From a checkpoint of a small transformer trained on Wikipedia: width 640.
Each number is 50 + 15 x the weight over its row's rms, rounded and kept within 0 to 99. Layers, rows and columns count from 0. The size before them is the row's rms in percent of the matrix's.

# layer 6 MLP gate, 1280x640, rms 0.101, rows 603-639, columns 448-511
103:43 53 41 52 48 59 47 54 50 55 46 44 36 62 54 62 35 58 60 35 63 44 91 28 42 33 33 38 34 47 37 53 77 37 49 51 32 46 36 40 66 46 31 48 62 45 77 63 43 46 78 42 27 66 18 55 70 38 59 51 53 73 76 42
097:57 84 57 67 65 44 65 55 41 22 81 65 38 59 52 77 54 34 51 53 53 30 69 23 33 53 65 50 72 92 32 17 50 64 40 35 48 63 28 69 79 25 49 37 40 39 42 23 34 55 64 61 59 40 47 71 42 52 47 60 41 59 48 50
101:50 39 45 63 40 58 40 56 56 55 75 49 47 59 22 41 43 36 37 38 45 59 82 68 23 81 58 78 58 25 78 62 47 45 38 81 70 22 52 60 49 43 57 56 62 44 49 70 50 35 45 55 62 52 23 57 43 46 30 39 30 47 54 26
103:58 44 35 37 45 57 34 33 47 19 34 51 56 53 47 43 47 79 41 72 33 50 54 40 31 47 52 56 44 48 35 42 29 50 63 32 48 45 47 42 51 54 39 48 39 79 67 64 51 43 46 58 60 17 63 49 53 42 33 70 33 54 44 52
090:37 61 39 45 69 68 24 64 66 05 59 71 62 52 39 55 44 29 51 44 52 60 39 47 35 61 55 65 69 36 55 53 46 61 57 45 44 83 36 65 45 62 46 72 48 42 50 49 16 37 47 47 53 43 44 70 34 31 55 41 64 67 48 34
108:60 42 68 71 47 47 57 44 53 41 38 58 37 56 49 57 42 47 45 60 55 56 53 30 50 68 47 45 74 38 50 51 43 45 59 86 61 63 57 57 32 55 77 48 71 53 66 85 41 68 85 58 37 38 43 61 57 51 37 68 29 50 50 37
101:51 54 53 43 42 33 65 25 38 30 67 54 07 45 48 32 29 70 81 50 44 51 52 79 51 47 31 78 29 42 56 41 15 41 49 45 55 30 58 55 52 35 51 64 33 36 55 47 55 30 47 31 55 46 44 14 35 50 51 37 25 59 52 51
111:42 37 57 51 50 48 30 48 62 51 50 68 35 69 61 37 84 50 46 46 49 24 69 39 51 52 54 60 32 60 45 44 64 39 29 54 43 47 41 83 52 31 53 52 38 28 40 55 32 76 61 81 47 65 47 65 16 38 59 51 40 52 65 33
101:42 30 55 30 53 65 53 34 30 45 55 55 37 57 63 51 50 54 42 68 41 47 29 71 27 72 49 35 52 49 51 59 49 40 51 35 63 61 71 61 55 67 52 42 31 51 53 67 49 36 71 55 31 36 26 61 37 68 57 28 53 48 53 40
094:54 42 45 36 59 57 41 38 83 39 58 40 43 53 60 26 64 65 45 29 40 21 56 36 51 51 62 61 29 56 37 33 43 68 54 43 53 38 63 58 36 37 62 40 32 51 40 74 51 59 48 31 54 69 60 61 63 21 37 37 59 45 39 37
097:54 70 13 42 56 54 71 21 37 37 60 55 37 38 38 52 70 50 51 47 32 37 46 56 58 58 84 16 45 38 53 43 47 52 48 55 56 46 18 58 53 66 56 59 64 60 57 54 55 45 85 57 41 35 55 19 30 49 21 44 64 38 47 51
104:44 55 63 63 61 53 42 52 75 46 59 32 53 68 74 27 41 73 45 63 32 66 49 43 46 59 45 59 17 23 41 38 73 51 34 54 46 42 42 75 49 41 60 55 42 31 57 29 42 45 69 31 72 49 70 46 56 56 48 57 46 57 41 15
094:34 39 62 31 26 75 59 53 52 45 37 50 58 57 49 47 42 27 29 57 59 42 51 62 41 54 58 40 39 75 26 35 50 38 34 18 44 46 39 46 62 52 49 47 33 60 90 59 42 62 53 72 69 37 57 44 31 54 48 75 68 58 40 61
111:28 46 78 48 46 53 50 45 53 30 49 54 45 46 32 34 61 45 34 34 59 47 73 50 39 89 64 38 60 78 49 48 41 41 81 35 63 50 02 62 35 61 38 11 70 34 53 44 45 42 49 49 40 37 48 56 39 31 22 49 61 73 48 52
097:29 60 73 26 46 60 56 46 70 51 57 45 68 52 37 45 55 21 37 30 34 38 32 65 36 65 41 47 48 48 57 43 46 37 20 58 45 46 78 24 34 38 30 45 63 57 50 85 40 60 60 46 50 47 35 39 57 60 48 59 29 64 48 48
101:61 35 43 41 63 29 42 53 42 54 75 32 46 33 28 56 78 50 52 43 61 55 44 47 32 65 55 49 71 51 28 47 30 59 21 53 12 47 52 46 37 38 90 19 32 55 47 32 42 24 65 49 64 60 46 17 73 78 22 46 36 46 16 44
090:50 14 58 57 23 60 49 33 35 49 33 32 64 40 45 38 42 42 48 50 43 26 48 45 58 50 49 54 75 63 37 56 52 90 40 47 20 44 63 34 37 26 31 67 48 47 68 60 32 51 24 69 75 35 20 69 58 36 42 52 59 57 34 52
095:42 35 55 58 25 81 63 57 55 49 33 70 66 26 53 33 68 57 69 28 38 73 44 30 63 68 49 42 48 71 28 27 40 58 60 38 59 77 56 43 49 57 67 51 54 79 42 58 50 55 60 52 30 55 35 25 40 57 39 49 62 73 51 44
088:44 57 45 51 32 38 36 38 47 54 41 47 59 38 30 41 66 29 59 53 37 48 45 45 35 39 70 53 52 58 40 33 67 63 26 34 50 51 43 65 49 43 42 32 55 34 89 65 63 63 54 38 52 55 46 54 49 55 42 52 80 50 30 41
100:76 56 35 53 31 85 55 58 64 20 41 91 10 63 43 59 40 58 45 76 68 71 54 36 68 36 38 36 38 60 55 57 33 51 61 31 43 65 75 62 62 60 50 54 53 54 33 20 60 50 23 56 49 44 61 87 33 28 39 21 54 36 67 43
096:65 48 46 17 57 34 54 73 33 37 36 59 60 80 24 37 67 49 56 41 46 62 24 28 51 41 50 85 50 51 43 65 49 45 54 56 30 37 55 73 33 45 72 34 29 56 47 22 43 73 48 71 48 64 26 70 50 34 60 35 50 56 27 56
107:37 65 67 36 72 53 39 43 61 56 48 43 83 64 69 37 30 64 67 55 63 58 70 31 23 68 54 65 68 63 31 27 63 50 52 63 49 56 59 48 64 77 37 46 48 44 33 45 54 54 54 67 25 39 42 47 63 48 16 58 56 69 38 46
104:64 36 58 43 34 25 51 45 53 38 50 60 44 80 38 36 60 58 60 53 26 41 62 28 68 69 66 54 35 34 43 53 38 26 39 28 63 60 60 83 70 43 54 43 51 67 32 76 87 44 55 29 57 48 34 42 63 46 67 44 54 38 31 44
082:37 52 27 47 50 78 76 54 51 51 52 47 45 55 35 75 54 34 53 39 45 78 59 45 63 70 63 33 51 47 45 24 41 40 44 48 47 53 08 47 30 45 41 43 37 46 48 34 58 44 48 71 41 59 51 41 52 51 59 40 61 80 72 68
098:46 63 35 33 34 31 43 39 52 34 68 41 60 32 67 43 35 67 73 79 47 44 50 60 58 42 43 55 42 64 74 54 40 16 55 58 47 28 22 52 18 50 38 16 58 60 42 53 37 51 78 38 41 61 57 60 53 53 39 40 54 48 56 68
105:65 71 31 60 60 46 64 52 21 36 67 32 54 38 59 56 55 35 68 56 73 52 43 22 39 29 61 69 48 30 60 40 40 53 71 32 37 37 79 72 56 49 49 80 22 36 53 44 57 59 47 44 32 84 48 70 31 42 41 38 34 25 48 13
095:61 34 54 60 41 57 97 40 64 79 48 45 56 52 73 27 57 38 71 30 49 30 48 40 31 64 56 19 64 51 23 51 43 47 33 40 49 42 50 35 43 64 28 64 42 46 53 55 16 51 35 76 70 31 55 48 27 65 52 51 33 18 47 37
099:59 57 50 66 36 38 85 38 48 65 51 41 58 45 64 34 58 55 39 40 57 64 27 48 40 57 50 30 64 25 63 58 40 40 44 36 39 54 70 69 55 55 72 42 43 46 56 45 58 58 48 46 73 35 50 56 36 55 66 54 34 58 31 44
102:30 35 63 52 48 57 57 64 66 43 56 82 38 74 66 52 68 81 39 31 73 45 33 24 31 72 34 53 43 66 53 63 83 28 41 64 80 68 49 61 58 81 67 43 59 37 67 70 70 43 48 59 33 59 56 31 56 63 44 47 63 47 54 53
095:30 66 45 61 29 55 52 54 58 77 62 33 36 49 73 49 67 44 47 25 64 53 45 58 33 56 59 48 35 40 35 29 47 43 18 42 66 41 62 36 30 54 50 60 59 18 36 38 28 64 76 75 71 40 39 55 44 50 44 50 66 37 29 53
096:49 40 71 64 46 37 36 55 49 56 62 48 72 16 70 50 56 59 43 39 32 39 48 75 57 52 47 34 30 42 55 38 44 48 49 62 48 59 45 41 69 49 43 50 59 55 36 39 25 66 22 37 70 43 19 38 37 45 37 68 75 68 47 47
101:45 47 22 54 37 36 42 57 40 53 42 37 35 89 28 40 40 31 33 62 56 47 53 26 55 50 63 37 56 62 33 55 46 50 49 64 31 53 60 56 54 51 64 69 40 60 59 62 37 41 71 46 49 33 62 64 56 17 62 48 40 73 67 37
098:67 62 40 85 83 29 35 49 61 97 55 38 42 26 63 34 60 56 62 44 52 61 46 67 40 66 63 65 40 55 51 40 64 37 45 49 40 54 65 61 54 53 40 65 39 40 54 37 43 57 44 64 44 20 33 47 61 41 44 27 79 32 52 48
105:49 38 79 57 57 54 53 33 81 45 62 39 49 48 49 56 43 82 75 48 43 48 56 15 29 38 62 37 32 32 40 69 79 53 21 08 55 40 42 29 56 37 61 26 53 55 45 60 39 58 71 36 39 54 31 50 74 67 61 40 63 07 49 41
107:27 38 40 69 46 53 57 68 41 44 26 53 55 29 50 45 50 72 37 52 39 67 23 27 43 61 66 49 60 55 21 79 56 68 33 28 33 42 66 51 32 59 35 37 66 36 59 55 34 57 41 49 58 83 65 72 45 76 66 62 63 78 67 21
106:55 35 51 78 52 19 28 53 57 56 47 49 35 57 55 43 26 26 51 51 49 41 50 30 35 37 60 38 52 33 59 67 76 60 41 35 56 34 66 78 46 48 36 68 65 19 44 51 58 45 26 65 39 44 45 41 51 51 60 67 77 93 54 55
101:44 51 61 75 58 25 75 59 50 42 35 29 28 35 43 90 47 40 42 60 43 40 65 55 40 54 34 50 31 31 49 37 40 79 43 38 52 34 63 50 53 47 50 49 30 60 63 46 37 38 56 66 74 53 50 41 36 41 45 50 54 56 68 53
# layer 6 MLP up, 1280x640, rms 0.109, rows 603-638, columns 448-511
099:57 42 67 42 49 67 47 37 40 51 58 30 56 26 48 47 14 46 30 43 26 23 43 35 45 49 52 60 58 46 51 44 58 67 47 29 60 68 40 47 36 37 42 35 43 60 50 27 59 52 54 69 41 46 64 57 56 55 45 50 50 65 44 72
094:41 32 55 55 42 48 54 55 87 60 22 68 53 54 59 74 66 41 33 47 60 68 69 54 58 38 60 57 50 74 47 22 47 72 24 64 57 36 37 52 56 60 89 37 49 63 32 48 36 54 39 64 54 48 62 64 62 44 31 47 23 28 53 63
103:58 46 60 75 39 36 39 40 69 66 48 62 52 22 77 44 48 60 74 69 52 49 41 61 52 70 49 60 25 42 61 51 26 78 64 32 61 29 58 33 41 49 54 36 37 62 45 24 63 71 48 50 73 50 53 70 61 46 32 52 36 56 35 70
101:16 66 27 70 54 38 56 41 25 51 51 62 45 42 59 80 64 31 50 68 25 20 38 46 59 53 31 30 44 57 58 63 71 64 40 67 69 62 42 65 37 53 63 48 39 40 38 64 74 43 45 18 52 14 39 21 73 57 61 41 42 18 51 36
094:56 24 43 76 17 74 66 47 49 67 47 39 39 35 42 21 36 64 47 54 44 76 29 42 19 50 65 48 54 70 47 54 54 79 33 55 65 26 47 51 66 52 45 58 42 53 26 47 55 38 37 57 33 72 58 37 48 64 58 34 48 58 33 49
100:59 86 54 44 44 51 26 49 20 50 38 44 43 36 56 59 35 43 63 44 49 42 57 67 48 42 42 39 42 37 62 58 51 55 27 44 44 53 70 55 50 51 54 40 72 59 57 43 44 39 44 70 46 61 57 78 21 62 54 49 36 71 21 61
099:52 37 45 58 36 48 56 42 68 53 86 33 55 59 62 63 48 39 25 42 65 49 54 48 64 61 47 37 64 39 69 33 59 41 50 57 48 68 45 67 47 74 48 26 50 46 42 39 38 41 40 64 55 69 54 88 49 46 27 51 42 56 60 47
102:37 56 38 59 34 53 51 34 40 48 61 54 62 43 44 52 24 37 59 43 47 58 36 60 14 33 52 41 36 37 29 70 27 56 52 59 30 54 21 49 48 49 58 50 66 55 39 31 36 50 39 40 56 43 47 38 57 59 47 68 57 40 38 54
098:43 58 58 74 72 51 56 37 43 39 56 39 29 39 62 39 44 39 61 32 45 55 60 48 60 50 40 50 77 33 59 35 79 40 44 41 50 73 67 20 32 37 31 52 34 36 38 45 25 51 82 34 40 63 63 65 38 45 60 54 20 48 39 31
098:40 12 64 78 47 44 46 45 38 57 62 52 59 45 68 45 62 33 45 44 35 61 52 61 15 26 45 66 39 64 64 65 43 64 59 62 48 61 40 31 52 31 41 61 43 42 65 29 37 50 12 59 50 50 64 30 42 34 53 24 49 73 52 66
102:70 49 81 55 44 43 56 53 61 51 45 35 62 27 25 53 59 49 53 87 39 39 62 42 38 52 67 57 46 46 66 48 33 45 50 51 65 38 30 50 49 39 42 55 25 55 42 57 66 51 65 54 51 65 60 90 39 37 36 63 43 45 44 55
096:72 43 61 32 45 54 75 67 53 39 70 42 14 60 59 57 70 70 41 57 65 26 42 39 91 28 39 52 49 44 46 46 62 50 48 62 58 53 59 83 37 32 75 32 43 51 19 53 45 40 58 47 64 58 82 65 41 42 53 49 56 81 59 34
095:47 52 57 57 78 35 46 66 47 31 67 60 35 46 58 64 40 38 35 61 26 39 53 52 34 56 56 22 21 46 62 42 52 75 45 64 36 55 65 59 58 66 55 27 49 63 32 70 78 34 54 38 57 71 71 51 45 70 60 37 54 56 56 61
108:44 47 54 45 39 43 61 76 47 62 31 63 52 61 18 53 62 50 31 55 71 60 50 55 54 82 56 34 25 36 59 35 26 89 66 24 53 52 45 40 55 61 32 39 47 31 82 57 77 42 44 66 19 38 57 36 50 64 59 32 33 51 55 53
099:48 68 47 40 26 67 52 39 49 49 39 43 48 56 47 64 56 36 24 33 36 72 71 52 50 40 60 58 50 41 39 54 49 61 60 44 68 49 52 76 44 58 68 25 23 41 63 29 61 27 51 71 66 57 33 58 66 60 63 43 67 58 48 63
104:91 41 26 34 43 62 50 50 57 34 36 59 37 39 61 49 35 62 34 51 52 31 52 55 68 51 41 40 41 55 60 50 57 29 56 73 53 59 43 59 49 85 24 23 58 69 45 58 39 36 54 69 41 62 32 70 86 52 56 54 62 44 37 50
093:21 51 40 50 54 69 43 40 39 85 67 55 20 80 54 54 67 33 64 48 44 34 51 44 30 28 43 41 46 59 50 44 45 45 53 00 88 42 60 61 60 57 51 59 63 37 29 47 47 77 61 60 22 26 76 40 57 54 50 63 58 49 51 69
095:60 71 38 74 66 55 54 36 31 31 38 54 89 53 57 47 60 60 33 61 45 45 55 64 22 49 51 49 64 65 35 75 18 61 69 53 78 60 66 72 33 38 60 39 65 29 41 34 55 58 40 29 41 37 32 65 41 51 68 52 45 32 81 69
087:59 32 54 38 49 42 40 30 36 41 66 76 54 72 50 46 50 50 37 57 52 76 83 79 55 55 88 52 51 42 37 52 57 35 39 46 59 38 31 47 47 57 42 76 76 35 69 54 65 42 66 32 27 57 43 49 48 49 38 43 48 61 42 41
098:29 63 67 46 68 48 28 60 61 44 40 48 77 41 66 41 52 68 58 59 67 44 69 56 29 36 62 45 64 50 35 49 56 77 52 51 55 33 43 29 54 49 64 49 66 42 61 47 09 10 67 40 24 65 65 48 44 27 72 50 53 67 43 79
100:61 65 59 25 40 57 73 52 24 26 21 36 50 65 53 83 45 71 52 58 32 56 27 33 76 50 77 67 72 57 47 60 77 64 45 61 44 70 50 64 59 41 52 56 48 64 48 66 71 53 53 46 29 63 62 64 59 44 46 39 60 44 61 49
104:51 42 40 42 61 32 72 40 54 61 16 42 53 17 51 65 37 55 56 39 57 70 40 49 48 56 71 50 60 43 55 72 18 79 79 59 45 37 77 45 41 66 44 24 52 47 39 38 47 51 60 31 56 21 46 59 43 41 47 47 49 31 54 71
105:59 79 69 42 46 51 46 78 62 42 52 32 74 44 99 45 37 61 77 47 36 54 47 35 46 48 63 38 43 38 61 36 53 59 71 85 55 46 57 69 57 59 42 36 47 48 57 54 30 40 59 49 67 48 35 35 66 39 77 77 59 56 45 60
088:72 35 62 60 61 65 47 48 53 40 34 57 49 51 43 48 32 66 44 68 39 50 63 39 53 54 26 49 45 53 65 41 34 50 46 56 42 45 69 43 46 83 74 62 35 31 53 33 42 40 43 58 41 54 25 76 47 52 37 64 41 45 54 54
099:39 45 52 61 64 52 57 36 68 47 64 51 62 43 42 42 41 54 54 46 47 56 44 32 63 70 63 55 72 24 54 26 54 45 48 29 81 43 70 74 56 55 39 53 51 42 06 50 47 38 69 64 77 57 06 16 42 40 62 36 39 42 38 58
100:43 53 71 61 73 87 43 66 26 44 59 57 40 48 41 36 54 53 44 48 24 41 46 39 27 69 69 22 46 34 60 40 56 63 81 64 14 53 42 59 35 38 30 51 46 45 51 70 52 56 62 70 41 55 58 32 36 66 47 30 55 51 60 40
095:46 65 42 50 47 50 27 72 64 64 70 45 51 06 84 74 43 46 85 32 72 35 60 61 57 63 49 63 55 45 22 31 40 45 22 75 57 50 59 10 48 56 43 79 80 46 43 44 43 20 59 63 51 70 68 52 54 28 67 63 57 58 49 28
103:59 41 47 54 70 67 52 76 50 58 56 42 32 59 59 61 47 55 32 26 37 61 56 40 33 33 36 52 51 68 49 44 43 64 43 42 37 33 42 42 66 14 63 41 31 46 34 35 43 58 23 43 68 72 65 55 32 52 51 49 41 72 68 40
100:47 48 35 49 61 58 39 51 60 42 62 50 62 72 55 59 53 65 57 16 48 58 15 43 58 69 17 54 49 56 64 95 50 52 43 42 60 41 33 32 41 39 56 44 56 54 70 80 63 36 38 36 18 63 62 33 49 34 52 38 40 63 53 31
095:62 35 47 43 53 67 71 27 65 53 45 65 73 42 35 63 22 41 47 56 35 61 45 32 56 48 35 36 35 84 81 65 43 50 52 66 41 61 50 32 61 58 07 20 37 38 52 52 50 52 36 31 56 65 59 68 70 23 41 53 38 80 66 39
096:45 79 59 24 91 45 66 58 53 43 46 36 57 37 69 63 68 50 49 32 56 39 32 44 35 16 50 42 81 69 50 59 82 41 66 78 73 52 66 64 63 72 32 95 71 43 69 51 56 19 39 40 64 67 38 44 51 58 52 54 51 91 75 61
102:53 71 73 35 66 29 68 26 44 45 50 18 49 44 51 77 47 27 53 34 45 47 40 59 34 22 44 36 58 59 55 54 41 48 61 45 64 66 58 60 65 62 37 33 62 40 44 53 52 26 42 43 35 56 51 32 45 55 45 54 43 63 74 58
100:58 43 65 59 50 39 39 42 49 29 38 75 59 67 47 64 17 40 49 51 56 62 26 63 66 10 31 46 37 43 62 56 39 45 39 53 61 62 46 73 40 50 52 46 63 59 55 79 53 68 58 48 48 69 55 34 38 63 32 28 41 61 54 68
098:55 31 50 49 52 61 50 41 55 60 45 38 71 63 37 31 42 52 59 27 41 45 74 37 53 46 48 14 43 60 21 61 76 61 64 27 56 72 52 42 40 55 42 42 67 47 33 38 67 71 63 50 16 27 34 66 65 60 58 45 49 06 32 52
100:49 61 42 47 36 34 34 23 20 45 50 47 52 64 51 44 36 35 74 38 39 44 65 78 69 46 38 39 50 34 72 12 52 61 56 81 79 40 47 50 61 39 91 60 25 44 42 58 30 21 54 51 26 52 51 48 33 44 41 70 41 83 51 50
101:26 64 58 28 58 80 66 69 38 47 62 91 24 58 41 73 65 71 39 91 37 28 56 48 50 38 50 77 35 44 57 59 73 33 65 35 37 53 57 35 51 52 54 40 25 64 28 47 94 54 56 31 62 48 43 61 67 58 63 60 30 38 35 73
# layer 6 MLP down (transposed), 1280x640, rms 0.078, rows 603-638, columns 448-511
101:70 56 43 32 32 52 50 19 39 43 76 50 58 73 34 44 28 64 53 71 25 62 34 77 62 45 47 50 69 60 36 26 70 73 47 51 57 68 51 28 48 39 36 68 20 57 41 30 46 33 45 26 35 53 53 42 52 30 50 50 53 38 31 42
095:74 52 41 55 53 24 42 31 59 00 43 51 27 29 55 35 68 51 35 43 59 28 68 66 77 40 54 28 62 68 59 60 61 46 42 28 14 57 44 65 67 46 44 49 64 27 39 46 39 45 42 53 48 40 43 25 47 69 48 76 82 45 68 63
104:40 47 62 36 58 35 57 58 62 61 52 51 44 54 48 71 62 41 64 35 48 57 52 26 28 61 17 31 38 85 53 39 67 46 66 59 24 42 37 50 67 24 54 52 51 64 29 39 54 56 79 29 53 34 31 31 56 44 17 38 51 56 68 29
102:51 82 43 71 68 59 50 42 54 77 44 39 33 45 40 62 32 48 36 51 47 53 76 42 28 45 44 37 45 46 56 27 54 51 34 47 81 68 62 64 58 38 66 38 26 51 58 37 45 57 53 49 64 29 41 63 64 74 50 41 25 36 82 53
085:60 46 38 55 69 46 42 59 42 75 77 58 59 57 68 75 79 32 72 34 31 74 66 51 48 59 43 76 69 45 54 57 47 44 68 27 60 54 44 69 55 50 38 59 50 35 54 47 46 46 50 54 66 33 40 60 51 73 34 55 48 26 56 52
104:51 67 26 77 76 56 59 69 64 35 72 60 41 44 57 31 58 43 39 40 50 68 63 43 51 50 26 57 71 45 50 37 36 41 42 58 56 21 38 47 46 39 53 19 45 42 62 37 37 26 70 52 28 58 06 46 68 24 32 88 59 45 52 63
100:51 47 24 31 50 86 30 78 61 62 54 54 42 57 32 62 28 26 55 28 59 48 79 46 63 47 40 58 33 42 38 47 59 39 49 53 41 32 51 65 54 51 92 62 46 67 43 37 54 26 52 58 64 62 35 46 33 60 68 33 37 35 73 55
108:51 43 36 62 56 48 60 36 49 00 58 86 43 47 58 77 38 47 24 25 55 45 34 28 34 65 57 33 63 49 59 31 50 37 48 54 14 52 40 30 41 38 72 48 57 58 72 62 32 28 55 37 58 61 56 38 39 34 62 62 48 36 41 50
103:75 51 43 52 57 22 74 57 26 00 75 45 45 43 28 11 37 41 59 52 26 50 34 78 52 32 54 37 58 41 58 53 52 34 26 51 33 48 70 57 73 49 41 55 36 74 34 40 68 52 22 49 62 36 64 59 55 42 62 67 62 70 29 32
097:68 54 16 52 29 38 64 41 38 87 58 26 51 42 43 53 45 55 62 60 48 78 50 33 60 36 60 26 56 25 66 57 27 53 33 46 50 26 29 89 44 58 18 39 72 53 69 56 47 51 59 57 49 32 35 53 25 62 50 35 58 71 30 54
096:41 51 20 44 60 37 87 46 61 15 56 63 57 38 47 48 41 42 45 62 53 61 53 74 78 55 59 39 71 52 63 82 56 38 55 32 65 27 81 42 33 55 55 63 55 50 55 34 39 48 68 39 35 54 64 62 70 57 35 50 74 44 38 51
098:30 50 47 74 44 31 32 49 33 28 77 41 52 62 69 38 68 37 47 62 50 53 48 53 46 34 54 82 50 50 21 43 61 61 64 59 15 38 70 72 36 60 52 43 49 33 57 54 55 28 51 76 38 44 51 32 99 74 69 52 65 51 37 49
098:59 62 50 86 55 60 66 55 51 00 62 66 69 67 48 49 34 75 55 40 61 38 56 55 33 66 51 54 33 53 64 67 65 52 61 65 55 60 31 72 28 40 49 55 56 42 61 43 71 21 38 76 72 51 79 62 64 53 56 31 41 58 86 59
107:28 43 35 44 40 49 55 44 27 99 29 53 74 21 43 40 45 51 48 45 57 43 58 34 34 48 53 44 52 83 65 46 56 51 72 53 52 37 32 34 64 55 59 75 74 51 24 51 52 67 54 62 61 51 25 49 66 55 41 50 63 61 51 59
099:39 73 45 61 52 53 45 66 48 38 39 73 42 33 56 36 24 43 63 61 33 47 99 63 38 36 46 45 39 18 58 50 57 54 40 60 64 70 50 73 81 47 35 71 55 59 49 58 60 51 37 41 44 45 61 57 63 67 42 60 41 48 28 40
094:74 44 67 50 18 68 77 37 23 48 24 43 26 52 38 39 32 51 14 40 53 56 33 28 45 43 45 60 46 65 50 53 37 62 49 23 47 19 52 49 66 70 43 45 61 59 63 30 47 40 41 53 49 47 68 44 23 43 55 63 44 55 63 60
094:55 56 75 32 66 66 51 37 57 29 68 32 31 51 58 60 56 49 50 74 50 41 37 81 69 52 55 55 49 32 40 51 60 43 49 59 47 04 42 48 60 45 57 75 58 44 31 52 35 57 66 39 59 49 31 68 42 38 52 49 74 91 47 40
097:40 56 49 78 76 40 28 53 44 32 47 53 13 54 59 48 43 55 48 73 44 53 58 61 44 51 30 58 48 58 48 77 41 56 25 53 43 50 47 61 42 72 57 55 41 54 50 64 61 41 69 54 66 52 47 50 49 86 53 36 51 52 46 60
095:45 58 66 42 36 39 67 37 41 24 34 43 49 35 42 59 50 64 25 55 41 45 43 23 58 11 24 61 59 37 68 49 64 39 29 46 38 62 42 42 41 75 61 42 23 53 35 34 40 62 39 60 53 69 36 37 41 36 55 56 46 73 47 58
100:49 73 46 72 54 69 38 53 60 16 39 55 53 65 52 43 63 59 25 57 56 80 33 34 38 47 37 66 40 62 25 55 57 64 67 25 47 70 34 52 62 55 48 30 23 28 33 55 56 44 53 26 60 47 33 66 32 44 52 59 50 57 20 65
098:35 31 53 35 40 24 71 59 50 68 90 55 55 75 47 61 55 63 87 52 32 65 36 68 18 52 48 48 70 38 50 72 80 53 25 40 55 57 59 62 44 41 68 32 38 53 58 57 41 66 76 47 41 41 55 53 49 47 55 52 51 34 27 26
106:88 32 45 79 61 62 43 88 51 42 33 49 30 47 38 51 48 61 71 51 60 43 48 32 14 64 31 61 28 32 44 28 38 42 59 29 60 46 48 54 44 65 33 26 62 85 54 43 30 58 34 33 29 42 40 45 57 54 53 54 54 41 36 66
098:09 34 52 25 59 77 39 68 67 87 67 46 44 67 30 66 57 45 63 54 47 50 46 48 53 30 48 29 46 73 59 47 78 88 57 77 26 58 40 31 29 59 44 47 62 28 42 59 33 55 62 63 70 39 54 65 46 50 28 50 22 71 80 34
086:63 58 36 51 23 54 40 49 52 55 35 37 13 64 58 55 48 66 58 58 67 49 99 67 26 81 58 22 62 33 36 29 30 30 35 55 39 46 41 73 52 75 62 48 49 49 34 70 65 44 51 40 33 59 35 61 42 58 54 61 60 32 42 62
099:58 47 59 54 43 45 66 46 27 63 32 45 75 73 50 64 37 39 51 36 70 58 52 45 45 70 52 43 38 89 48 41 69 43 47 47 65 54 58 43 39 33 66 75 48 37 22 53 44 40 38 59 68 41 68 59 39 41 40 60 53 59 52 39
103:27 59 44 38 53 45 40 63 62 64 73 59 33 60 23 56 44 37 74 61 22 62 42 36 51 30 48 47 68 61 48 58 47 43 78 71 80 44 51 57 49 40 71 33 29 59 32 35 28 56 40 65 46 43 58 41 50 53 76 36 31 34 55 69
094:34 79 75 27 39 46 22 63 54 20 56 48 38 72 51 69 67 53 48 57 57 61 65 53 45 79 35 24 72 55 63 64 76 65 73 37 45 77 23 42 68 36 58 14 58 58 23 41 38 64 50 68 56 35 35 91 61 09 31 57 41 75 61 50
098:32 74 40 51 55 39 56 19 47 38 50 33 37 55 63 42 58 49 72 45 49 61 54 54 59 61 38 41 39 57 44 46 49 09 36 44 68 46 53 49 58 52 34 40 48 57 62 65 54 45 51 61 63 45 30 53 39 72 47 65 34 58 49 52
100:33 61 53 58 72 52 52 67 50 42 63 92 61 43 50 37 43 38 72 44 59 47 41 65 53 35 47 28 55 61 59 51 74 46 60 68 39 61 62 42 61 65 51 56 61 58 38 48 52 34 59 46 64 35 49 54 52 83 58 34 61 29 61 47
099:40 21 54 55 43 39 24 12 42 07 73 51 47 63 26 50 32 78 52 77 59 84 68 53 48 53 64 61 25 59 44 55 45 83 63 49 52 40 37 49 48 65 29 86 19 40 43 51 71 63 65 33 74 47 39 69 55 50 40 40 64 20 71 41
096:61 38 52 59 67 24 37 39 33 78 18 41 46 26 41 66 93 47 69 60 37 67 25 30 40 69 50 52 45 66 77 38 18 54 47 56 62 49 63 63 47 47 68 41 08 55 38 63 63 79 51 29 57 23 39 42 40 48 48 42 47 41 54 56
102:52 44 11 56 42 62 34 46 54 69 52 64 51 74 55 54 42 44 43 55 75 44 45 50 43 38 44 44 46 82 42 53 40 71 47 58 33 66 53 59 58 45 49 49 44 42 62 27 31 33 45 21 42 40 50 85 62 61 44 42 45 70 57 25
092:21 66 29 70 56 51 43 62 47 00 51 48 44 67 44 77 61 37 48 32 49 67 59 53 29 24 43 59 62 54 63 45 67 67 30 51 59 28 37 50 47 60 54 56 56 79 24 35 18 97 51 43 59 72 33 65 55 61 35 51 36 79 64 44
102:46 54 67 44 38 72 44 31 43 49 44 63 41 70 22 32 64 72 63 39 63 67 54 64 35 42 43 35 53 46 48 54 54 21 47 59 62 33 51 58 57 40 43 34 61 67 56 26 35 62 50 44 70 50 50 28 62 41 53 63 49 70 45 54
108:26 74 50 29 28 54 38 43 58 57 72 35 43 53 65 47 41 40 70 49 46 43 48 76 65 47 24 41 27 69 69 40 42 49 52 77 75 79 26 50 71 54 35 48 41 65 53 45 30 69 48 36 63 34 54 64 40 30 35 54 28 34 58 53
104:45 44 65 50 68 62 77 59 35 33 60 49 25 32 51 71 66 52 47 56 37 48 59 51 31 53 46 78 59 50 52 59 60 40 46 58 67 77 71 53 83 41 51 69 27 67 62 65 66 25 64 27 45 48 35 71 36 62 47 42 55 64 62 48